From a checkpoint of a small transformer trained on Wikipedia: 243M tokens.
Each number is 128 + 24 x the weight over its row's rms, rounded and kept within 0 to 255. Layers, rows and columns count from 0. Numbers have three digits each. The size before them is the row's rms in percent of the matrix's.

# layer 5 MLP down (transposed), 1280x160, rms 0.238, rows 128-136, columns 0-159
109:151119145117150105094124140094112123121154113091125116155110109137127104141165090127112168165128078111130128133066102133137127130142128099140129084146160115118176149139151082179120083111122140088126093157134104119094088130116096154090128141094171095089138098140156145161158180112169115144111097125134134116145146133085161172152129110115145130121144150116116127127134093136133130096119121140135090111103122149150113153086156127126115094162108149131112148125129093093123172124114154
085:094092110156137135150128161072113169095149153087160155130145139108129134133143136183150157143103130139102109105108122125147100127089118162141144123118151152131122138113141160121144165075184132120133141117110105138139093138159106153164137129120114100140118165134132115127129157158125142097137183142130168152117146193115098151084118127094095097109118129131101154093108149118172108135145148126163120112113078156134090129133116147096108126151086140145150165143107145130102126165123099
081:132105120136128103097129140141118116078100136111123118117092128120136112080122141126128169136105140132138116165119144115132149127109105126088139110082151143118136146097170170115180153136125136118108152109132108131084087150144104146193131180146133124144139113151146094130114155131141103115135123119130122112117122134112090128139134140132179073085082081140118138047110091118186148168129127144153167132124109159146129107129118112119087069133138122123129135158145124170143118134105139
098:105095130116112114141151160104159128097116089134125131144153097130136132127083120118100093138163084131166102134093142126118087152088132100142099092106132148106130087078193162115103129108119119106159111142144109140121140125123105127136130147088076139131110107120155122100111125118161093123110124152104176091093139150137134116111105111164105161132142086128136109111139152151146189092127148127079113143097094137164127142123149154134105125146157098160114153093103098150114108135109098
100:141129129172144113130156119118157102126143166127121147107158149135164110079120128117099161114138147131138157139154138186145117073084130133146091130125128143117139117140142124163125126145151101173089145158125108121084106108130110116182117043135111121132086113107115141120157124080093137119098147134123106134166120145159125136122117091137108101182127172113080106099094170128100141106149179137089114142131103160148104159152153135127144110150116110140119140146123112138141129153130130
087:128112130172134101166125129121111093112100145124123144154129121175115110129154163117164104148084110095148111139098153105146095078105148113123162121146131147144095120123130134108139076098108148122125103119113108109136122182150157163174142136156141124123155104132128094123163119122130114103151107116111096153114129113079172166126119199122123151117091135153118179089157108146141085131154070108146154145104126136146102128159129097154121101119115168153104114138135165110128140138130102
101:124123063128115125130121117115129122135116156136137157150112173168103142150135113127150120112118144127155124120129123127127095119161113125128135098164094110091128127096133113121145098137110169097147163148123156099138123140115150087106155116170128103122133139147116089191170153135100107106129077138119115129149096074111097142154134138134099177098116103101118126110136119108151154103100123130165166123128121117172112140128087147124113161117141206155136122130141114091127136133094048
091:141131133123133152122128162093125138121160144102148123128142114128123121142154122141130144100179115101098145155141141196122129106107130125144122093130152138069101129130074157153109124135130112143114151153083124089120123108151135180119113111166130142146109122126145049087150107093109130122093138126140150181121127138134160133113104126106140138103104134143136133111125135104133178117131125092179122078128086163139117107135141112199125153108113112125136096109164130114152141188158128
042:144164110178131096074130128094127137095161137100144115152160128146124137103113123111126116154115175140131154122110168138151141112118122111099126121116108174097131113111157169118141143144129125159087066139087094135129140132100143157115149181081142110117136127093146143119165135125119101123125116140113139131076130148132163157172110074101127097087134112112114139085117158132128126177143113139123100143124114136170166120126149168125105103139101106090164081124113107096128136159128112
# layer 5 MLP up, 1280x160, rms 0.239, rows 129-136, columns 0-159
087:129128081123132087121133151110114110126163137164091150094135105110137142121130168148129130131144092153116126134139140156151165139114133093098146143116137123098161081177149176122142133110171133102182149108102157106121141125099120107120142125157141160114122135107104151154124105130090151110115110148118147100100129148182123165114136135112120126140142128115177118174042121168133115137106116095101109154141134157140112160090146107114135177140150116149151150128092138135130090162089107
091:095097128128099154143151130137142111166144165115109097120140128117129146144127121112118116164157116199086153188146168140124163131085137075099161141142137118081121130119134147112154159152158124143112097098102158110129149089154112122134144127101167130110108135152150115174120153114137157139107153157132134154104149156138163127157134160123137151149150118139123139116099101084121143118109142174081102166105152114148142103147162092116126153156150117107156124174122099133097160125153100
109:147139138108137126112118168103104135108076111156137106133134141120121090126167121134169069111141108134107095122140140132147142148119116130121125110133168140140113107131147095114108114100098111088143095055146148106107142104127121175132130128090109120105141124130134124158111129118107144087102123101141138111133109168113147130144166166102080108060136099147139126112125119129086096156146112101066119122143068056095133135141137104102111150118124096154103138158154143141130102113131136
099:102108107143099142097139136104138151153070121148101104114126142107109173119146151106120119134100111106107152093118083112106101121111143134123133116167135154094112098119137163093129115109110127147126113173141187083137119159133135138143133142125152165097121148156126168131161132133080123149131107082121139121118128082110168118151174130179147140180112204104131092146102126103148142126124120134107140144087130107119131110101152178148145127149138111136141089084136110150117109130142157
089:143143120093096145142155157138159135143107143143121143152144164103141145132132075126146116149159146161125118097190151162086125139144114144132144142114175089161126091136128111148122117138155118121092136127118120141124120144117081143101170158139121114107115117107150136158169083155136143116089132114081127109136105158158143098103140099135110109178083130121126098147100143154163089154140110136141137130182077104164141099149132169119105104137117133138143134116157094180106091136103136
103:124121115117153082079142169144122113176127109117146140124083162159139148147102101175102129152158115121164100125151151118197128145146121145081112114153128141124145131139134117170126116121174143089152106124096123126135114120140134145171092132114153104180076096156121153143109136100158118108187132135066132154120088126109100142159132107090099151106123123111139123147128133133133134132130121160135136120150126135162147134121166103179138143148178097137154121132147139083150133124138124
099:094190110064147137154129138146163109101146114110129168151142123120123109124137101135128121138097119139103130140106148154144140119146085135110154109130105155135130145147101118136095117157171088127109177118168107119160136117078141115114085129128168111093090131158122134155158132134138145144107153070161160143127150166134156113135135129132140134149100133085121128113121101109143090121186167109110130185108137137117102138106184121147096098106120154117135145137159151139091115109161147
037:151190102124126060180148124115140147177159132103131136163093142162114154119134100149117093133104113156121106100138152165165193151119169167114115119137128104116114115117120118123122156112071118140195152143120191139152154087108119125137111132130184164136110168084128153124105113133106153082131142134134090112132157153136102104127147148093108107120124104128117112167121129121141152105130116143109117136162121139158120121102129111122117108138133127117150160114152121128150127116148110